Weights of a small transformer language model: learned positions.
Each number is 128 + 24 x the weight over the matrix's rms, rounded and kept within 0 to 255. Layers, rows and columns count from 0. Numbers have three digits each.

# q: layer 3 attention query, 64x96, rms 0.0672, rows 0-36, columns 0-95
# k: layer 3 attention key, 64x96, rms 0.0676, rows 0-36, columns 0-95
# v: layer 3 attention value, 64x96, rms 0.0669, rows 0-31, columns 0-95
# o: layer 3 attention output (transposed), 64x96, rms 0.0834, rows 0-31, columns 0-95
q0:142167134134107103115117120153169128130091127178107117112115137129133140160101096119170117102103108113162148131162103158111114138136125087104151126107117138124124122128121131159124192123135107126127104117122148128114126136079159139097109110129157164163105147151133122118133143141090148103
k0:128139144119137133086080155125104123156160149102109121120145117093107131113106114097084150170149129139133148066090083141151119124105133179146137120128059090126115147134108097162113137113142131123163155127165148103096101098134091123150155134128134121157146128101126139097135144125086161164
q1:135093133130166091106090149126121151168138131144124115155093099133107159147115112159163099143111148102134128133153129155087095130112161090117136107125144121116137130100155160159138135132129125116132139129130144159128150126155109109150155136118132124128120130082058130118127175179179150128
k1:115108154157122131141072149102107132141157115105164091118160108119140136139125138120146134122181134117144095091110146117127150127136101130177158162116091098084142109176114139133133110130150130119147146099128096121084112079112104112136098136126139098107105144104122123157151140140157090100
q2:149138135142140106110142140092084125140116124146155117152114156112123130137122122132106110083136134118147136122129108163100163104128111135108138148087122134100153092152140124105099129110123162153135199151102161156168076136155116122129112103120145127098101131145114117100147133145140170109
k2:099165157169163135110095164107136117143099142102145120130099133149069123118174104122114162153106114094151105135107163145100139144132110141134116124130144131113124143091072099074132129142130192139112138112125128122162136122153130113148142131075193098072134146136108131125112142193139129132
q3:125071161147142124080109124146067144135147121184085116142138070083138139113063100116166117132123149099210176112128098162149166098147168135147120109128100114147138113150129080187144123148144146088102159101137148110158111088141125100134141160158124116186078147089070145086125135142152140116
k3:163085170121135091132106171105072137093158143113135075154098131139090098122109097127158155125163105148172114082135154162145132120110136151091133165130159090130174162105132129118101107158158116147098154113126123167097119136171102132100142101110126111092134142058098172128142145165172098167
q4:145176119134147166157136115117166165125141088127144147138159131152125147151146171149096171115159112143102176135148174146107114155122117087085124157113163155063124118116089118111156121140158107070123116143119166132097127148165121137129105087142125120103145140110138162161151091106125069137
k4:141159117111130146144153155144150106184106137166138122145173104143157152129134141114150116109164129086064109098153093132115156159099128097079177139130138134155100116098140122130164097101094156122177097144131073113077139112112166144142117146067130170174136136102140058185105167125121111141
q5:194125154126171178127124135114147088147145083108140143174147140102139146158091178135120077125133137084107148154113077068096142102102106120145133112121125140144161080127139103136151112124110147137139160173137107129126106141135123092130136096122134143118101149110121114089126143136151132129
k5:140137162077129132134097166082107123157116114158136160143173091141099184177143118146107096123101153115129123125127096151114088101096131079116096154142124104122115158143122107081147120169156123124099133130124164156174126099157152121119177141127142069142100115118111100108123142195142054136
q6:153108145141117118112174119143083154122149099116091155167116113068115145157111109110131102153102162102204162121078118126159143107148169110180144125117105135145135091132124132122134134106123127097127129137160124145163123136108111091082171147102145138156099142095108136117124157126129091141
k6:151116159109125095190099151102133102133202095164134126088125161187103130085126099137111125100130135155146143121095113103158099196122152117134093119092105100120203151115166088109117132115172111121118136126138107158126141126149138090120133114139138131168149097079136125130138166116154095137
q7:131135105141141182126120156143110106149144153134145142165143123149143128161133171092126133136130114158159101123102107136123161140094133131118084129100134144123105110110114116084112133127114123119144142134122135117145134156098116108109152109146145093146073152160110107111146092100124147113
k7:148200128097159123098124126072097132086083090135074131125158137092117119149123102137115116122110101120087148121132120134093117151136107140088148151152122134150155107157130127110154082132118172133124103136138176128115133127159118138146100111099120181133114161140154144095113154146087119103
q8:129109142140153128108126065135163162156129123104181178153103131053130117100090139162125088160093114149188144120115109101136113085101148092163157066075107100156175127169164147147151149121106116168126124154139109126130105128099137156095117180153121119149135146130094104096129163099147144095
k8:158103139182096148128147141138063110142125101142111077156134112144115139083086143126122137144134194095162125146134134067146108187111151151135134130094119068160185150159191127133097160151169131120100134118174117152164167121129075156101180169118145115111085115159112133093127113144170094149
q9:100129123124108147099135127130083099116122112074137166092114150156098138136142112137096163141139124146113138154117143106182093131149119093134112192185178143103111102092141148037122147133091107086108107122150097133164131144172110135117123132135138100119157124146131156163151121138130138150
k9:118105092082099132188171086120154122125154135154139106100099136154130084172154155114163123141095139132061114141146136099106138146140117137157142082109157167109107138142102165165139105144148126132135113173091106129152153130138101112134121129135120147101142064163184122134166125127130152124
q10:100070137149124185074123143127105139145139127080149121163169111150110149106096118139165142105141153157163155128156130114152095081133152170143101118118152124127132127146152163137181089124113149084086128119138113094155147111127118133107119144124143139136112135123106125133148125178147084129
k10:131099101141088124181082098074121125126171130099152138139115109143130109157109172145164161135170132130129110123179130124105117142127163099111140109139141107163177131120161152128108114139157144119105116090115093177114170117155120170110127160114100068111154132102146110134121149098125077124
q11:126078156188124107086125120100068167087195088099137103189160103140106166139062159079088083118127168145202180130093113087142131090145137108102156132148079075158162129155200135153120156130144169108081132140209126112157115141163101089120195183098145076159120153101090166137091177137169084148
k11:140067151146092156193150133108137124143166090119101135119126158152085132140152133153113196117138140117152091134139129098161099155171127088169081173137167165124176113107136112140122098170166088106124165164161115150118108139135150109064142124084113097099170094076145150159107142154116027143
q12:130147117111141144135134148097097123099111124113164081129136100125152147136096137148133117125166124124127148126128121134126122106104116132157142179117138157106153133127098174107142150148127078144111131098123142125106143165168139104100108085129144130132110112120136146131121138154130119129
k12:128143114141095140123089145126135124145172129118135153175173115194116119118129111140121173089130123112087109095156103137101162118129122128130140116177156153139083156147127121123141117131159154089129164135102120154111146123112143115164124106171120123128122128110096118129152129101101095097
q13:112160130134100144133152150142125158097141114098151119102109177152117106095159134114164178108129140119155167127116121175135160140156105126122120138156145145095111137099146107171083126173095079122137134135155191093125129140131098124144098116127101143105149146088131135163111103091129073144
k13:130079140137126118131140123114159117154152160161137138106084143130145082051120064119167173118124107113143112097116135120107128105099139058162164125109107103140124114118122131155119143116115086159144135126097097122122161134132178122109119170127130196079132106113145153155110113104145133112
q14:128153130086122137134058158144138089139103167117140112131153160109139075169151120115118157105170064128103117118134144174162124057157085158098104176140160104145112129079128151129140153172133098123107122138080153148118112115132112147162120124154134120068159133163129148132160090145144129126
k14:117155118104153168069090143125137104118107115162154105140144131143161092152120164144122184156091113118126100155132072103088093095149081148108143161112179091130076148117109156130174103163153108173158133118107186119104125158155136196143064153134122153084133136146094103103142099150111141144
q15:120140128170175182167166109114164116097144114131124150103132100150156140137126140121062106117140129124111135121130159127124174074104118109137139145114104124173115141130175128136133118103127112118102109141140142098107154142103124133109113102140159134136126144148141161134071198118136100108
k15:119098153079094084126127120129084123136148133160130141158143138147141137153166145102138118129127139087155151123133111117139063142136100112132102082157145152181133123139144111090116107138112123158152141139161075132156107155123159122120175160148115157153105125109108105144143085143070091146
q16:081142145176161140105117083098124139135111104135111125110129149098114143120134105103111119111137139143158129182096141181108170131129155121178090065113091153112122109126155136122132127128095150154150142131103119150171132136161101103129122155089147166105098102152130099119128115144109173138
k16:125113149163160136104111097106117135130121129108158160101116158137050139115123128108109111138095080163152119102090150115081119168117126137127144139096128101100135114133111153129114077086057180107124162114144151142164137130141136127107170127074120125081081167138098138115101135156147120155
q17:109119123149105129136120130120080144169154119097115136159145106135138195108105156142126079143127138121135127110102101090104092120084144097166115075158131111178194117184154131161134099122147165083123128166148136134134164102114093119134141140122119066156110125067120077091124142101129109088
k17:138093153115135126111154146155145127124139130094120160140121082118097137136116155154131142116167147146101156121149143108112137121162126104104082133127148122124153111157122163084103097118150109079129077127161072158137139079175135077096118145121163120156146156128132172160133138139146092137
q18:132124123105164130109106153141165147142096154142114154123148124113133146137124147110126187089167080142128143112158150160106152127154125126102127130149133098117136115139138122118144120143109148121126146133123135114091135150143132100128113084077082132164114130106088119090143124134064116137
k18:200165156135180150096101144111148126117123145105126149123163114080125145157104133084163145138176120172142079089137158103140108152100155128101086141158135151130101119126146163129138062137153174119128119109094174102095131134105140114119130119154103149135158143109085102115126145156165125127
q19:135119117156107121165167150130093108109131145161126136131131105154125106118166086156183132099164142082131157110153081127110148177131133121129125190133158131116136135135098128075095131151136111089139126144144093124095122149137103098165147119109086118138111152087208134115113102055138130173
k19:140134144105155092162143137160174153145155125101114126098085120078164124138135115114152110098091114132069152121170130130124170138107151158115130136148113147087090075114111079119102101186090104182148114109101151105129142189156146114125145114152143180150128080066114161152120113088111130076
q20:118137113129113136098122126136131174149126130089143117118144161149086109125119155127141139102158124131131089123179139141118160148139137152120144220143162143117110121148112115114121090167138128093101132132129130135114119105106100107135154084129143120112148102118162164137115120135107085153
k20:133101089131163116183155125122162126118120167162096144130113114102142157085170135133141153119143112083104129141148108120107096130128118096139155113181140144103099125081135149091133121165106141124131143126101133110098120143153114120157048121131100174089166126104116120175111126103122174111
q21:114118132091166133126132102109111130116123151139111135125098125154154134156140140124137137114127119169113148150134161108135126146105148123095075109146118125130103147112141151123140087117140127115119080143127082138154130124120131152139091150137106142160147147146108101112086130141093153149
k21:123101137136108136108113086144143134095083138114089147103119132102137159179119127106121130188146120115111132118130147106152129143146129145082144120150160101177160125131134129153113089124120130158125134127079144111127118098111124130122147114111095075174124138145143128116133122143151120119
q22:189156137161145129132139086102175133138114146140123140115134140098151153124127145124115072120132125109106131178156114156103096090087154124145171070142146107136119109149122107105124124119141179136119135100122143156106099149080146193122160115151098148168121119125136076096118137129142158119
k22:116092165091192093099108141162156104124079112128112138148144079117112164122152149144127085146123129117143121109146129130128138135141135130141117177121130114123097131140155106136111145142153150136131138130147081129160092081121082122137146139123139089107117140137104100068135128150128126167
q23:154151113136158114141110112128147112171138127105125134093108118107123146143121119136149139111072132119089131095100099173125139121137134089101123064122139177137165111112089149092127130157090133122145114135147109096146146164136155140109130126179140128140118141105142123128137108110150135105
k23:133134146110130122089153169128106149125158101121101142149113105138154123156105140132142075177156112114137134122111113111095124127108125124141125153106133130120132143151137142141133162100137130122101109132158118112159166103143144117171140122121167145174099118081096098121125136111114087103
q24:113168108151137137130171121152151078119104150129169161110088156152109118095144190109138189086142104129077113150179223152160160110130141112118105112137133143108117155103143155085121086120113111119115119119137127096174095149141178136109098124137114150130152107113188100164142096137112106147
k24:128138165164090165102127107127146121111151148128124181101119124109127109122156112120138092160119114157139186123146162094072105127119166140110129082175106144157135118143142130146124088108113140108090101119107096155171101129136117168153110148115124154148178063139101050130112110150124129103
q25:146107124131134099109135127140102101130139117150120099137154123100122117122086145117110120187155132115177120107159125137181138137134150139107159146131115076131187136129187123140119161136169095116093116091127140138098101073123106132119110157153093138147129146152075133093144143150148099122
k25:113084119114124171122120157148103115102127111136110085182153140133115131108110115153144166129143131155148129162192155141144128117109122131117145124098125124119119156113111077133142098154146150123093171105068134137093072127111085124105104122142142137149149096132115144094143078122104124156
q26:098090129203124130096097182134060131107148104128109127126148131152075106132135167100155164123105126170159146142065177116140076134121147149127080158169112135115166113153114120122128098111157154087113181145166141139167129084176088124079161166062127081084129175132120141101131121181140063135
k26:125145158134150159161169102076127148086116107129171135109103162147110134103155170126152181127152132177104123133125180152115124166131132111051113115059119113126138104114158132141091075098098142087138108079109161136136123141135154137161106095036132125086164127118169135211141162113119068106
q27:093126119142149097144150110094119136095130115087155103132118095130106131138149122103114145118126128134133121183105140120114126117122140135107120097135145142179131135086146123120212103134146096133147150147146108078147148116125143155140136128138132119117161162133124160134164094184115165125
k27:119104144103096158121109113137111152145107148129106153123137129172179116121108147129174141153138133121117152139097119134185092092119137108119116150121173122143115180157135129138101089106095131112131089117129116118150166148104084166100116152130132097132100159135127133159086159120094091122
q28:127096125138114125114135159127134135122085104103151145153162124138123163116136167146116111130125141120148142150138093095144106163140130089139158142070102100134158114132134119142111138155140181104148105132129103103101119116117111158117166131102104116141146078101116089160110122143140081148
k28:140136103144153143163136106121159108157170114144107152115148149108102140126116113144133142139147160128098124135143156139105099108124132125135099141166127130111124098117156085158149138091103105094114130115146116173128099101098123132102151174138134106139175109093159117116143127100148123141
q29:109093148131121119129127143098130098161124106135140153129156099146126180099164155157143088155117145089123117110147136136077133131143169088145148144145168106135110133145163154139148137133122114125123080113122123122122114088101110153112141188129118120136145084168105084094125117138145138114
k29:124105139087137145143111131178133085140136139108113096113157139093109100174133152154099106155132139137108093171186137121153116097105105149161124110143119101116165057124150105102108131181100143096123136123109136184140107106144105123113109166132111108120145140134121119133188154155142137091
q30:124194120171106115116146121167188110132111158157138120112137125116177142117151128118166130107139101121091168117111099136099170133114113135128145074132139126117097105117057140146124118082092110163171135120100120162114113138087154171165092141143138142159113133108156046094127106062106184159
k30:111161139139147099141070124160107131123089107102140159106121111084123120107094095123109128139121115133172137108133139132119147115139172139118126113118115104109114132135141107181127175132110165127152114146157095115178145111166148092089141125120120114166086143147087136097158109163119179098
q31:159083153123135125111132156066041184168139089164111060153155111153110149143145137132139117178140151083157146152097072134154089084132131094155108157094129067121147127155178122116134160106155145073111134183229142090119098089147087113104142171084147043134112122166107162178076218177168098158
k31:105118121166125104234101094111140105125154117146144090113126144172138105184177143141130162106123184098086116115154156123160051070151065113109095170121086132140133116098103094116135119103134151074125124145082104084120141111098134141092148135109170134108211076062138172155138117128082067120
v0:135137126099122120123094134106153116121102118095130124156114144121157130118155140097121141115114147114128154114164149157091108142098111088134149152121170102130131131139133166110125081147135164117118108130104141097173083081139104194189172149150158106172159159119135101177103122171131150113
o0:162123093135098158105163118190097118156140146170137168132133119138160090122103101143136116123130129164141120135160130117163157155169140173147103128074076113124136134144133126109088154131120125091115124107151123152082128156115095093109113113082103178137099069168170140149154145097126120136
v1:185132139109150146141129113116146097091184104134079110142111095085104132188150111120125177106160122122139161157146138158162101130098104165105136118130079125082118103147124111123148138121098084110089136119143094117121121170169140141138180069163072145132113163170144148163116081089152174146
o1:131137098153088127077135144160154158143116130102129187153136186091152169075127162187137117095166115135086135120130097123135137102146143170179149130078144116164146158135134154117138113101157160116099111160087128121155128129111103107135109158114181147120131121139083121151104089143142074153
v2:130126167163155111155103124153152106107091143162169138127090142109140141136113122087129113103078134115135125189084125124121157142090170106157118130147081115125142112171171139123125127056119141137160098130166125132139150110095063095130081114104125109087175132146148170166089126118125119163
o2:090134097096091155119109134122119134155178132091121094125107079105122109141088116179172159138165108136137119059203135160105123122187145145088121121113166163158126136105105119130131123159115135136132104104102127141103134137143138095185072140193137110151123164107112116079163149145169119084
v3:123084103148143132150101118141151132086111151157123159088114098180106141167110130082121127143099112147109164175118159161150076168153112090143159139185129109153116100133137101133123123149087150163076187113134102141125131200099084124129147091133136141152126178086066090158100108164098138130
o3:092162124131123166136081135176086081169099122127125059153098150140148103114132092173184103145094111099110133093117085087114135089100123131101109102052172119110173161120125163097124141121123121134077102157145156120120095117156173129131113119130154120092158113149153124110120117093188118113
v4:093149098186122136134099119083129112124132189120127137209141116153193061122163147113138101138170154141132126146149060148099115125106146165097164101121092104101157177092095127158136141144105064126096195093124138097110131128145068112083110111190164137111153146171130106120102155117125121148
o4:130123107083163141102150153172151123105125135127071158078124140151108206144113161093128109140100094151094109119079168116073133129120145156108034123119138109143116059173052168133092114127162190129123083126134090153125117139135110138143182111105111113107150144078146142168106134105177120135
v5:136141146144112113141094138167126155162119096111129101131187101114107084134148112137140168132130091114085154126131098109080097099099121130123070164097122110126139117080111168112135170156122140143140117065090109146159134139142124094135134189139170136110103096122112192150130130117119159162
o5:155091112122202112124167110129125085105156080150134166149113119125145151116120177082105110125135142123144107136156172151147151150130111115124132106186094131176141184158167151150130073077141128144100132121133108106123107095069121099133097097159114140168155104116150132089122148145170110134
v6:159131090133081106166098229163055150150094116105133187134114125138155116162160149171063112146086120132181129085163116165049085098104109142143146096095139133161074092087115163099092162129143158155136107079117153086160089133188154139135163115143154164070153140136151193140101137201142097150
o6:126123138194134169085095069124182135089101144145086109110087143107144156138124130070148191153184131133150113155148154080170161171137151092108110137165167109138106149191143152160126074154132139050120146202126134169078122124119121103086114166113078146172119118161097059100155132059158116141
v7:105117093117171172138087151116200116188147134096149129143131100142114107087153131136093126156140141115158097147149157161058153094144132134140208109124116068102156134158128099129099126152120118161155134148142141175130138103094161163101092107061149122090189086134076091103106116075200118128
o7:137099102070108122113132103121099174086162127155114109126092135146141110159112084078137145083092098128103143137082083043144115152130126139146061143128170168148134119150140178121171116131157136154121146136105135088115140211142136110132166101200096144150093145101138190143163141142131113183
v8:114103179081130087110178094095169110106139104173137183119074131099147070132117094111176139108119180129142158116119103133141163120094215156119132134170075119141130146107155081140154094174090115149107157135171148114117118085129167100110155115136182112124149163130106162108058123072139100125
o8:105132056125134113108074144153111052155134114109155117104132097139126123134173116122046142090128101162136091111127129130097100117212098138154132154134147135111112131125084173092178144125159178110143133083092089140155099133110166160151125182112118103095135130114153101186209121186125152180
v9:116175128119169161140138088112149132160100101118134112127099125128138158129119122183165132117152115149113122110139112140080120166090113110125156152139128141120162141118124080146107132103130111089108111129139089135140081089158128116127167133113143120110108102121079114153100122120091167177
o9:109094121119092107137176115163145147112148145163088160122150128137098110112097130094076145117105122112155144130134140068134120127157111116088099087120133133165136158107097117122142142140086134175110145114136120166146133163090115128156103119125095123146149159191142138110149115139118071158
v10:143106077127150125110120110073167134129128193109152102102139118117091135127130162144127133110084130118162157103163148189077107123125106122170135158154136183126121092122154082136074111117154139136097162126141169115176101133134101108151140158116120118136140135094094137140105086142116169103
o10:106156144147086181131134109104122140125133127120095126134175158143149079177148129104093115137134153167132104117110128110167165106147144164099123127063106096136121117092136156094168112103113053197121140157149148122096111175096117135097125133130117112170137155188144096115142134120153092129
v11:138138158141098093126133129099114096144122097137110113116165139134098126128115161121124188145129159109151124122150117101167130142137171144124090112119102144157122110121119113177153125166114128151124123109117146090116152117116136160123141117147120166134074091136119140129111129077140145123
o11:129137088116152130153101177132118108117104080102138162124074150137107146117178166163115128117142123130121145135135133133115105145106151129149149168158091142119132114158150105095171138082143133134148109136131129123161131110130110090120086175117101095144121138112182098139136092108125141136
v12:148169177069128157106113087112151090115166131128161075150130108113136118090133142131162174175107075083139129146176124136120143145119104124098126160116157164110130155136131063154110153122138127092077160163127124091132116086143168134155110139182118147102105151083142102121100097105146110147
o12:108121154142100156161146138130133163129141144081111175112146107155110136147128158138118059077141087198146116153065147089117116116121101095144120114134110148167139123160196163077131092128095172147178110106182141113140146136111075121105108137077115151093093126180115150159132177135104086081
v13:149128164140149154111194159119128134164135135156083158130169128138115091130108130118134127142125104123168149097144099087138154123108200102120129095111159099095113106114123103116125164137148099133111103113126099110089158134114136101101116152129111147133157141141152159105097088141116047112
o13:123166119134117123151118093107122151127106125092138131161073129199148137131120097133110144098111149079081086171098142163128147151137052111140096151166128122139100164158113119155122146110147149125149153143125099125167137069129138123146133125127144127126084141136078095129173148133154138125
v14:122107150118128121086136089151155128162079116164107109107116116113076107149098132120129119190122128128139148112174159148125174155139142182116073105105157097095161109130152123093141109169160113087119137139091160134141087132146154091189130148163119122107145166128173105172142100088115118123
o14:118165100121125126133115122104112115142163116121168145154123148104155100179150163172114155123110127157094113142121133139125054116125104094154127114141108170121145130171115166186111155081107126125157149114135153156097131136091100151102143115103179086112094147194147165089139127131114129087
v15:165157177094113128159134119170125149147109087130155097159099142113138131106123114126122156152085127133107125132062150145144115102101154156133139088125122143109109156130139136140085124111169137116130099159113139073147130078103177133128122090087132125105100118141131166156128140107178139163
o15:094093123137110127135123151086096116116124145114114154130125086097076135167106157137158123152162127142118140122145121098127134097145122125159167133181149177115103135116115110117146057173123125098146167080081117148127154141103133105117115130151129114191105108165131103103175096159097120139
v16:135144138123156151164128152116154137075144064137096111111126091155101143183113122180202114056117105119100079125177149137077127127090094142159139167152125143101135092116152110119143130146069129103171177104144119110121149174165121156109191133186099134133087133165138127085087113129126115074
o16:106073118172085154105153072155132106096129159135111117126110116132170166072117096126101152166141113130122167151065155125192114092145132132136170099111138091174163175119116132135127170076157154191125097142125162117148123057088158143116093164092134117103175144094134124170107151139129162145
v17:149144117087140144170172143129075164169150093097133099111106138188132163132160129152095085089120132112130160082145195132051160135163081157073106143148117073150092139167149140113101088126118140133114094126132124118105121121148182129141129148158103117137096185115157107069150162120107119132
o17:091106106155110075094138117106147123149125156112197112145126126081115110097117124063151139121124137112175140192113133119145056149118169157128149123150119087128091150146141143151167130162089090096142159152139138113136130121124078148118175101089155146060179089165143144155147099135140134133
v18:121145128173155190079138131152168159137145116123059049147139104123110130145136132181124127163122155146171090098151113131134159138163141145122162105117100144100164162159142105107149125176105092108089115119117097112097151149134172097123125117125081157157165123134198094111188106109158124128
o18:154162136155116123146113132126127109102091115121182206145140149149166165148144127116133180089071136109108153183076137147158084119140155117157118164136140117173156118098106092135120114086106173151136130130092132134146126121136112172152174077160117102136092155134109159128108108140083143102
v19:121113129101149124164117137136135164086107122088120170139104140109160129168127084106113117140125121135100158125093130121136149161169098119163113149127129126118112115126157165140171092067126115133184155123166092175128104165114120141120114100098129097134118092175127130146145134149121100122
o19:141118142119111138100113093141116133110148177126101117137171121122152088100122114167158148122161112089168122086149107161109153106130126147146138138116145145103137146125146093130163127150135101082117158088146164096110094078144160113157128110143163157127157159094113148149118107124153125147
v20:151105100165176138137125140147156158149144122139096156088128092120130103166076124102129099148107116110166137103104170164134088106124151113112179083108108124133148158151106161082132066156153135131116092123136101096149124140130076130130143129082136130134156118098146133160151079130127140133
o20:163158116148136102120115136094075107130133097106129151182129175150131124130141096125130174125087146110118114135137100105130179104127099135110135163143153136137106153138047161112108137105130111123129118130071180158099135126144148113139113106171110122116090088159119125104121147097118144111
v21:124136135117176138143080127106118160165124097118123093107149118121147151192137111121068167109120133081153073127112137162110112165138077122117150082103125150126124088167132168173145118161135089115171102150179117125114124122111103154102127146072106156106124040168167124124154139119200155120
o21:111138146133089089112161136154098156062133131080123155130102148141144111058125135132161144128119116169167162122166086115151163123123167120131127121160085181147112143145144086102136119125182098156087144126080158126143126145151129078118135143149139113152119146080132124125130092105061093135
v22:125111116149162177120204133132125107096124113135112166123092095120086159116138166155182071161126149129157146089156115153104107139059149159140120120136135173117090128166142112134102164146142130123087131074115122171065131154167147080119123142112108144156131128053108144127102122164147117130
o22:137145113129130133170075150133140149077071132155115090108137153143165075136146129123106165135125160108161124147066082119146129102165093088097111123102129138148146159109124134157152118115105141109171116154129108104134131074100089178161115148144168120108166109216077125116132117147101165138
v23:092151140179141140143103136097130120169090112104111158152138143113131151086115138121154114140164143127083170052122129085123141126130128083172118142113145161139119150147139169091096126078133127087163145115093109167119124150162140136134155162140128123160137075134103156118150134134127100135
o23:179120149125149118121121102154136128129152131171083135123094129114136094172147102116106171145121140100122138102128172155122111076133116130111099169141063128145096183126102085153110113136108141098130138132173153065140136095086140122124122109127134186132114154139137178119113106134111143142
v24:111147139142130128090135080114101110105093111137148119206115114112133150089102135117142123138135177133136075123101086148124141138114131088145120118151121167111148136128118069120160098104105127057119091184157134090170097164148174140097130135149171116121143044109135097137061098157175124105
o24:118128107134114120163112181157124103120140145137021138081153090139119147169153124100144142100133111135127133145120095159159144090119079117113121122104110128157164140097138130109080174152128179176148124074137096165079102130094088169099129148113085180126065185114130135122178105086039126156
v25:138124135155150129124148127125166098130088118084154059133101107129121125089110175104130092151109104130091161102137121121082149098118136131163160155120155122147132104138147130129132159146158160089108117103102137138159110135135083116118103157106121116148145110115130138130111114109137109150
o25:145148129146151130162115131121089116106141172165125149099111142150125105153118081121143154121143120119166152148069138163103113123129090138112125094109091144148148110149138124133152086088114131152129160110149115096127138152101161167123076093155120141175153138156136135085178141130146145126
v26:093165150139133129125127133114143090108109065120114110131148173058133149092128151077120089119110122096117090167165122105117181130090140170083141172124209068092118141102154171079242143108157143113131159144125120148164144115089120142179129159126094129118165125121156141149126122114136090104
o26:155118123150133113144129160134099164179173182145159144096105091174146162127110123164096142093152081131162122083091134175147120136188092096180129101128087147156147111165105142124065195116113086143148124125134096064053150120138095069079109076132165140162137124129097141129112198107109169115
v27:160161121078107118154067105153144140083095107095127133149113148121119125070119122171146105143119122149108120124080136120111143093176150138131124151133111123081099145118153138114100157140119113140153144159140140147157123081094195110130095134115183099107172149143145102131130119129129099162
o27:136094132128131132143139093108118115146141151150118112151160063112143128192087113136151120123148140120119122116110135094105101151125144111129129086121130118160155127153120130164150063196104112138134158104147185109074143124144117157147165125129089143142107149094137152146118097177096121139
v28:173127127104129099139126117090144110114192089114169106121103105121147139141143135122097120163090118112162158120158142135104158148077138195100117134170098128091114152117152118138125186106123128132099116107155111160127174115129155142086132119119100146133151121137143122150107127079120111140
o28:126086096139100127119086154112143161137119183124156166134105115142144096111131133100139122060156124093171111098088116090098146111168106152107126115145138127143176096165140172111121095143147145089151093168125129078131120127122116134092133135170133092130138141124160111141134122171143117086
v29:116131089118113124099143076142127186166104139121158104121136124128118130096138118142092158146174149177126113106130143131167115152220099090123136159142115132141130139145123139114119133128105148150126114125107118157152143099117177148124110135115129108170144130124108111118121127149133139102
o29:141136156098111088166117101108120118161109098150129103141131112126147111166156123073142064118111104123129159130182099140135100117100144110140118143105111099119143111119149109130119122117142155139103157104152100118106124155134135128107145120170120129102103156124175145128119106137104124137
v30:120163128181135147135113120095161173136111083154175132170123099118111105087116075158110109135131161156136119179100115135111146163120085168184099105124112156126118098138120097093118158091085107108149167103144121087096139188167113073062112133112095122130074039123132149167161131119137154143
o30:139137112053119137086103136132103106091145156123106160121142158123120153154127172102158176159132084156149148134167143112186109110101125143072117117199162122149120129089102116094144128175112135158120115126162080066103124069109154172130114139147182095154153159121116131101113085111106092101
v31:133141089173119117143122145107129144131169119123123103149130103146129081126125128075140159137096123128143144142171135087163137141157172117126144138160189147171113126139056153153138115126152120086127184112072133081123074115090110163130159166104134118158082109161032098152154136175110128138
o31:144116148073136137176160133146076115110086127108116195125080167094112133154175102156115100135081133120156097098094123105146139161149106200177162120104103105108135135143133141105102128161120111119159121150213121158128115131125225122126118107114139123135135104152147121130081149090143115155
q32:104122136110156115174119126096118149105100116133095080109176129131104145127147111134131144141156116157140135082114151133124162134131158115135134160106135130110168140121149102140153104087106144126121105110127135124090113100146085115114122064124090138088133139133090157131123115141131135176
k32:139095152135137147139172118119143149136126155151158136112119117120130143120130128092167123118127119101090116152088126146095071125130119116077139105119103138145118101106087135109128061123130132123108183137082140127150139146119129124147124099132147115125151089086154132143110160110121071119
q33:117114139104165117118133141152119142047146103123121097097122122115117141103108135123121167189098104113126113156133138118153137114139121139114129106142127095149129125104121142114110117141145123072125102137125172154079114121128096113130097126159150119120144120179135132148131116148155135137
k33:132122106123152141117123142066144116099150120131127063103128176142127095173146118135105149114152148167137105087120119139138102165172158102110130140114119114124154130110104143151108104098115142151153130108101163143113121180129138181124117127098127115112121125125144128132113115133139099144
q34:128136142099092109163148126175159096175083141112137154142085113133132130108140141122165138093130190089144153131151135100127109139108118100205135156133099112136123124092112105117120145146081163168115119123147119148147127089145166108100106156113094159129160104153129100163149098072116117092
k34:123151130122107111069155106176090131131093102151103145106096115133162134139137139114136084152102117135137155104110114122076188161111158113115115088135103132124111136122153140164140186109143119126135112161165114112148151138158088135139095152130110120195098122154163111114131114108130181138
q35:112076129110118145156108125123104138133119132147129106109160133121128122172135119136122121149162116139121153120137171144153125139181123162154127117121140124118148160120133107099119139144141146098188098089127121172112133127135099120131166122112107103109138100150110146137088107144129162162
k35:114128136138136147163142153163140105125164125123143114169129141118115094128145171149160131126123116113130107135099136142140126125103130128094154125156086127170131135136133129115133111142118133124102116123091111113137125146126130152118103118115118132136143114111152088145171131116117088092
q36:116125113126073132124167147178151099143129090115134136145123122164154129114115136102108122153125166161097124106170144113103147146097134106114119140160085145146102136134145111164088157116103101136110132153140116168137107127117130150117141166111136114142132141177147090152153144097102125101
k36:125147105096110170096123074169135112129098157118115126112129096126144115152137143115128064085181112164148130155092116086129139153123159166177139093145158099148141097145097170143137163132122153162135086123152131141124119113130122102136137117149105145123078151151127100098133098131175158110